From a checkpoint of a small transformer trained on Wikipedia: vocabulary 4096.
Each number is 128 + 32 x the weight over its row's rms, rounded and kept within 0 to 255. Layers, rows and columns count from 0. Numbers have three digits each. The size before them is the row's rms in percent of the matrix's.

# layer 4 MLP up, 1024x256, rms 0.101, rows 511-702, columns 160-191
099:171109130146159112105151143147114114166144090148130094151147124066124153137102080170083141177165
106:147129145154131126085100117148123120091104131132098150112081122126141121165052124140053131143047
107:102130100155144129094146118137138087196109110178123123188197173144165133073113092141158153149105
104:160178112094133123127128161125119132133127139108123167100151150131126127121104124159172161103132
110:188185128101121160141136137141126122140107171188109137141152094178125133091133103091093208138032
106:188116139119080105142086100184108171105104123145143128088164137101157133099090124126168173123142
096:133168075181091161088119155077172092095140152200122118120129129152113111165119043073108113129122
093:139104139131153110163191121113177086164106106175116195118192129110118160158149129135117203148097
109:125173062126138093160117127204177094110085122166099113099165121154109105103157063115095146168115
109:165119174128121135110123161131117112079172076160192114084162166179089148098078142099118141126088
094:120138144101173104124179151122173117102088132164115122133051086126148159119122095073136143173184
094:135157131164137071150160144155094108156115190076150114138067149090149155115108128160129202125137
110:168174166073153142125117087162107142096119083138109123116123211123131157111177130092123148158077
085:160115152144114074105152134107147115164114146078108120065125139154135148159084133153117159110166
097:137119197124113170080132118125179110188095111110085143106165117102133140129084146085044138145046
093:139186104130173143108117143094165122139131115182145161080092228170105134125126135142120099112109
100:126111129139106157158076133137062091113120152109105100159102148162141168129059157173136131199125
114:145181107162140146171138155157152066148132117155129096189104118125149111145132131138134175098168
115:133095166143164065127070223130182118127116143169127124095108132154172173121120130212091130129112
104:181090103111094092093052170144180062139129186170148116040095138140133155116113133165103139127140
112:100114099138135119149085092110149103098116195127106112137134134146128082196141043128174124180109
101:121117086116141151086122151143125123095135090098103134159174121094145143105114096125116156108100
105:150149104146138083085082129150122132187148076154096047121136148169176095136141087054154113180095
090:159119068166167132147134135126175120099159149143113105153150111139080159100052113155082103138091
103:167114116144151114082146117107091132113121116112095164183127196123136124150140134127146138096077
101:118147114106188116103187187145161107110075154165076104042127136150132147136130087149094164194138
101:123127082143139085097112178178110096165102181100178098090163091125167193102079121177144144153153
110:136131165185151038065157094138145108122106196158086109086147126108123148187105142137074131113094
082:124121117178111169102193098057178119131113168157157114127063192130109149138156067180088153143134
087:132103118164093107147086080093134083164057095121144189107173068140184180178100062154115181149093
080:128081167122125147159045096109147094150133078122110129156123110115165101074136113170064138170136
105:192122073120224099081127125146144142079124164109104121118160153151162102199093135105109114109103
097:108152113144220092103137173068084153139108107170072163127132160133134087129118096174150169119180
104:124104143100111094077137110115173122226111144177133080124164107178112099166165130201174173119120
093:159203147174111118121150054184096097110124102122178191097200139132130142098091150135209134138118
112:146137165138164104054125083135186109186080099122120090120098161081132114082117058108111168115111
107:130106135185168125099109121124118135113072117120073152061170101078131153128086184065127146127141
100:130083116072149125093117125114076095183115154128198162080142120113195101106137118129087148161115
090:136130082178109147144139104136176059139104107181122097105150110194184124129163119115116155151132
102:197133146116129135172111172198066108133169136108092109097130107115167121125132142121133113154139
102:156145141129171141130161142134148114157085139139169125146086083093123183123133116095110161158096
099:211193085156148083109095142124181162196115129174166129114107119127162174121083077187180171119095
102:157125111141152133123123121151089077091126132132133076073211150142119110092135132178134133121139
101:141105144053148130060082158150115110132118157105142125134117100194118120120070170150158180093102
104:141127141113096152202133159170173087091114124145134141104119142152104162168064098127105097117168
104:155142140105162182155140084155125090083126128161132082164103122143151083172137061127101147181115
106:178085081140136148095104114090112116191107149162154052210144163121165130104109110119167187170097
102:136077138184188143074116147118155102141136133118126184136186136140168114198058124070103134085064
102:108122075147132115059125126139084067142086132175158091124131092158146109152143140133183161183140
087:140179116119190119130159158199095166181077102096091089163149156098083104152097122058082139097097
098:094084129101123041142148125125161098138052104121092107155102111150116099134157091122088134144101
102:144140114124131086120111115118089138109149172178136117151114137140153087150150060203145126080132
112:160145183117114155163146185148089099150076096101145131126116094184141131131117056208128091126110
089:107130092198148046122100126075115120142109066143115148093146085081187121121152043176115173156122
091:133175140195123106167113121155145102129078095140147112127173095115074129109127102186124193136124
106:174119097156161078076110141086134138121103130183096080079149140090116183122131140130118130146120
097:159165137125172111123067147137132139138098146108125149135094116106167091102133116160051125152146
103:122094126112088184100125117073085111183110165057159062136159101136122122142144098136130171142073
094:146150130121109074171050162102114092134099138166121141166141151134130160105075103150180166151134
173:121130161127160085139090185146167118123111139109115072089113137179143200128080127157078149145121
109:136136115121128120106074063153133093145111165085103138100160119165122159135100134131163119104130
100:168136052132142080175108201109169112121189102147120091113148172129118102154136144159172131083098
104:172121097093101151136085130103138113093090109121079109175147169112170138153155076112135109151113
089:177124132125093156101155115137151136102122135129102102162148195101145122067164148092070135100130
101:180177142118147174151120132112087118127081165124087055136118105153108151161127116107203135088154
089:122147123107079145133085116135133111118170150095125143130200110081120138102110073171144111191122
103:132151095077160129077056127109088068115085145138087107105126052141140141144118159122113132154135
102:133181127126115133121135131088134113088090129121116123097078166128124097077121121060186129162114
104:177111111145206091088126174153096155160130206122176131146154128116087179119103067172134124086084
090:149125133129130112106076182107079088106111089170128115077129120096151182091090169101117137161146
105:169155062143126157083111123121153078149129133138109178165167165103093156114107124089085117200145
104:125086143135144151103057132188095145157137146182171095051127146205126215176162056161119123115126
103:164136128136133120113105153182125137140097121077132088102094192142155102120100112184165115121102
104:184032124074153172159128162199127092091165116089030106089148138148128147166149132166140135140098
104:135141167165121127069168146098133107136097130169186138043173166129146063170073130108089182112116
101:150122099163080137105122130108164125100130136096154135105185112149144152161167099145114145088150
094:142169182118129087177111125158069084169129081140081148112090130094136104103109135140098169118170
098:134140114095129080179105125156174123089140097150180128114095057148114142142114095173089112182129
097:108119125068118100163129111142155101115072130146074093078173133168164111107156091158148140142125
086:121096085102114122111131082115115138124104183139109134067170089131103093156161131128051130175135
090:124183063128121115115156086083112118186136141103082120133143119150140130148142150079058150118088
100:131180149133109170134153174102168106158094101169134148093179115183131136119128147122145128192148
113:108116151146158128096069154208156123120095112157134100110183121132129141142114141118119124141115
096:136109102088130147074084128163132115143124125085119134102118151095115108128050116169111123122146
108:135107131172137205161066145163133137134139147148130090105131118160164103120096124138105121175094
096:154131101172094176149167135136138137195158131125164122128128140157111138184148115121094120099107
085:128107143139162142152108100060171132170150124124105106113185130110103143093135101043030142125121
100:115171071099135097135100138145159135168101161187056159182183155083127112084097113181157159175123
095:144106173126174085151103136145082172170117134092156116161124146128152134128089093155093158089095
098:127080112094124088143100109169114104135106141209117102093140071168150192145152085142103196141120
104:126146098179107113094109125163183138147125120107097067120136191128144103136114122070146118104091
092:169137151119144120077139103212119103090123148152142103148123097113162178109099099119065154115101
096:135150168182145149128087128193142109139131156101091151053117119176106139161158153108094147112107
108:101090078106088083122168137100091122106156133136075146096103107163143159150080152086138142126066
098:112158072168167128075135128134092137066161103185072122121131082143153145147125125083081141136122
095:143128199094117146083137081133142138173127189127112107164127136090120116125090125088136146157103
094:180184101109160119145115120123181148156148129129109105131155118117102141107122126105092111142135
102:166145118144143052125179157125136135094126102149113092058133205085176148093149144124136143137136
099:145186159112071081101107141118136089077116167148066127129142121123109167173087116107081151143143
104:144159093174174160152111184113147079116132154119131141084134073094143135160095097111126136103130
108:101109079089144140155116131153143084088110142122136143161124139166165116071063134049162133121106
100:173092100105162082081125175150103095145121113097127116150125099101150175172095055131103156119127
088:107108145115119134120173111135100127113113172125191099135172157061123198137127120164135183164075
103:090196179122111112043094165104143130180122174162132130101138158134114130117133076072147165112110
096:189178130132119127096094167113137121191110114157099086099121176073110126122133144105121134177080
083:166140160134153139112128119141128114120108070154108138089155184167102110134087056074091166098084
101:169202081143163154128124184211134141136142117161099120130158068136126161124146063112077132140110
092:122118134134140140134115145147098097136129171123111183126079104156154120121125162168130112082201
099:107135164151164149157146118139126033129137132129126095117117125115159131083111125136060164113093
088:132099117150121093147104151105132087117087098153179112169175141142117121145122124148151136137048
097:126167098124106104065132116124144075081134117103115130077145157112158142127140110111136139098118
086:182162107197170167164152101055145107139119080139125102173090163155146134124197118138116128176109
091:148178149127112107088137151135183140169091155188141086136136132139140156198128126112100188218113
102:125086064152169144098130157154084118141135172119162192144108174184101166180097117132127142158147
098:136138131153132154117099166108146079122119210100121164094146132148163113113130134142152164111129
101:127086096117182170075103072118076111177093113118123125145148157113126123103142161141152185083155
099:114120159108126153148158105132115140094162139163086145147149132169099089137112104117128200138073
094:111072162099133135216056109124113117098094122179147098159138115124135126167069130191186141160138
114:147170148097118130153063156202096135173124164139133100087140150119194136117118126126143086130163
099:199096151183121116119120143147131146070121128115110147120101099056105110135128083134169068168163
097:144105095155129135106152094152147126095149060109174153100126191157137111133090125071104141116108
103:138146069089192105103163127112132118160093133163144096098182079158122133146099136147138170124108
095:117125147149164134129152185127135125116122104107142159120159128131136125131142110146101133106053
108:104127112095129135128121119088103087127051146129128134119205138211115144129080129161148144173072
104:155129142196131087106152131228147135137078144120142118085083147119138163099144084118072165149146
095:128057050142126135039182085171092076117131180123157069140163108120138137112163166134132144144088
106:140122063139156123157094123116081124148159132134151045071126115198169152093161148169119181145086
100:107109130129166115137115088098129091131108089123145127129160174124158130126134171091104129112086
104:183124090122127139079114094085135103103126128115094131147133106107126111186095139099163119137071
107:175158128104124144076167169134145095140125123143110115127052215115114116126152099145108185169130
132:126150157156145089121135140118184109134097110125131069159122185154148186197093110125043128138110
106:143145141169084134183099093107128082103064082124154181176051176113148119176108077135160102071119
101:200085135135115102154167237124142143169139098114136112113178146114139182112072103186069158174109
090:110127131168126132083153075131130101097081121133112170116059156155159155119144076119125135129098
112:162165156125170106124115141114185080099153154137092136108139077104131114124067084096115123112077
107:173138155161110094126077169155043107196117115174118164113147134119111158134141139141111165121128
101:120118100157166118110100141104176122092133144151091166155100094135120137192125110140098180098178
103:135111119113113115146145102180101117123131163145126146105212149148194144156097168108115127157078
100:162109108113131062130130103183130108149116131138101137108104152143172148148128104133126146197105
102:165132151182143140065141135183158037137118176135121130120141072095095186128118146148100115166120
102:149083191116105132170079148190070071109159150156110139160156174107124133142122069124125164216124
095:125142141147155126105096128105126162161132130082149129109143146152175176093145122153152200144135
100:138179137146097121072138100109169103163100158197099115134158133120105118142132126132120115106139
113:177075132098156092107138146165114140125057128178096039109114122190146157137144104190139136124147
096:162117132191131122168046159076150138140136093159101179129117074105103163122153055121102098127117
105:145145064108224125142153188156130095133119130146071069093149149117096129109072126161120137129140
101:163153113164174079136134186118158129109130077194165117108119112112130190108135103128133179101114
098:144126131126077150117108145147148107137099130178154151151112126126130130114116121149159113121133
098:127122109139108142105124149074147075142136144121099115115152156116159116115102121114107183146174
101:137120129140098180103076171101158123139142162158178145135102160166116149171118111086072142164102
101:156100148097192147093151149101151135122116174185108127122135193089119157181102075146135127139094
099:160189100188162081112151113136130129188085088156095123093167072149114128123060096173210138167100
110:185074118103179090103145147124164113064161130136173109141163136094189176094098110082185143186115
100:187129128211123153145110112105155148158129121156173081097184058092148163165111117074086182145123
108:161182140113135136141077063166163130105106140103077137126170131115163115120164126122127132167104
106:181125184107110140144103109074131085075104118102150137128176130084143113115147138124082183168095
105:132110100141097125090155138098138132151079176136144126169116133134163134081118063145145153152150
103:132105092193164083090104149106162082173130135142078100126140081084140134161126070101124142162117
100:187073153134099117142107181093146095137100131145146096173181068096141138089153095178120127151086
097:128156096114143124039227118120124108121122132140117084105180117094146124129103153136090151164082
098:149129115106125079129114189127119144120177164101168051174185172115165152105137120218099168192151
095:116144107096098147137132149104155104099055161086125137126170121112169157111123105103143158148105
098:143127086133127108098131180172124131089109109147104091137104121109134220128115181136127142135145
102:157161134104130099097154148151114140100100107182158124121161197069160142143058168163160194136091
099:199110127092120126070136141138168124094124141136108100080109141143142141143111159127130164146121
106:179117099102189079159122157121116123124111157184115133178120143161131113126074163139170146133153
104:183096096144123129110094153172148129211166044136148160096181131125178105111210095160128062155114
098:115139098122148114123109128114182124086157139135135089095162169142139120154111143149138207138136
111:128100156127151108133195115111110153106065141134149080136149103111115179084069100114129169171137
106:104060127098079119180093160092087131185115101183130128153079143150116069118155143125114185107114
104:169133117108196062091095185143104097095148132176105108094171115142114140151079118159113111134087
108:185109129146198082143181081085190130113104109181149098110142161144124106101104080150092149137133
105:160090117116163147107115066116128137207140132136151115161159137113164103188099135162181192138114
103:168099102124152070057078129160099139133171164125119158114109172136158180084129122158142142152145
106:112163126135166076095121111149197118102145138167159082096179177073095123162111085128145135166114
106:134078096215106124121081131184127057157184140140144154126161139118124156131080103168087160164140
101:141179086178159085069169188139129126118092140148088147052134078128199111104089111070128125130132
092:142117185097122118096151144112117144081098145110093186118158068107109168128124180121127153138089
094:166157160219133095126143108132155154129140141122187172122106139137105105166140153118077154173037
101:175100139114177078154109149122126106115058117088132171175158092206128148150131140120134118135087
099:175065167115142158098088144137117116123151153110135092119116073164164126169120122151131140116102
081:140151135144156140162130121108158152135094126085114131103131037146188137159173050081110103187101
096:115149130098156144125116129119122128141127159122120148154144202184101137109133128180129163192167
098:072052142100124135127083156115109100154140154109138103115140119106136143165146148131143154081114
091:127143090109150151146159128126197123104100137083121172109173199152126136171155144078067175118124
092:133173164191113133134154103127129139134125187139140138163105115124142129163109159057156116144128
098:140108099100102105127113151110109102111081109148161135154153138111137113093082114099152153157135
096:153202080111164146154128093101169134118075121162068131066149134169128112120124150103174126186121
103:133140123135177075091185120078088118088110125178090125107144158154180163124094130189143154175155
095:121100175142141156141167140127131150169116097126121191127170083180177124158130094118207090113088
092:146196067198154165100154133121121125147112137101058156024174101126123165143132148121178105144111
089:132126063110146101059076124146134109139106147085094121149120146150130101165066138097142112100095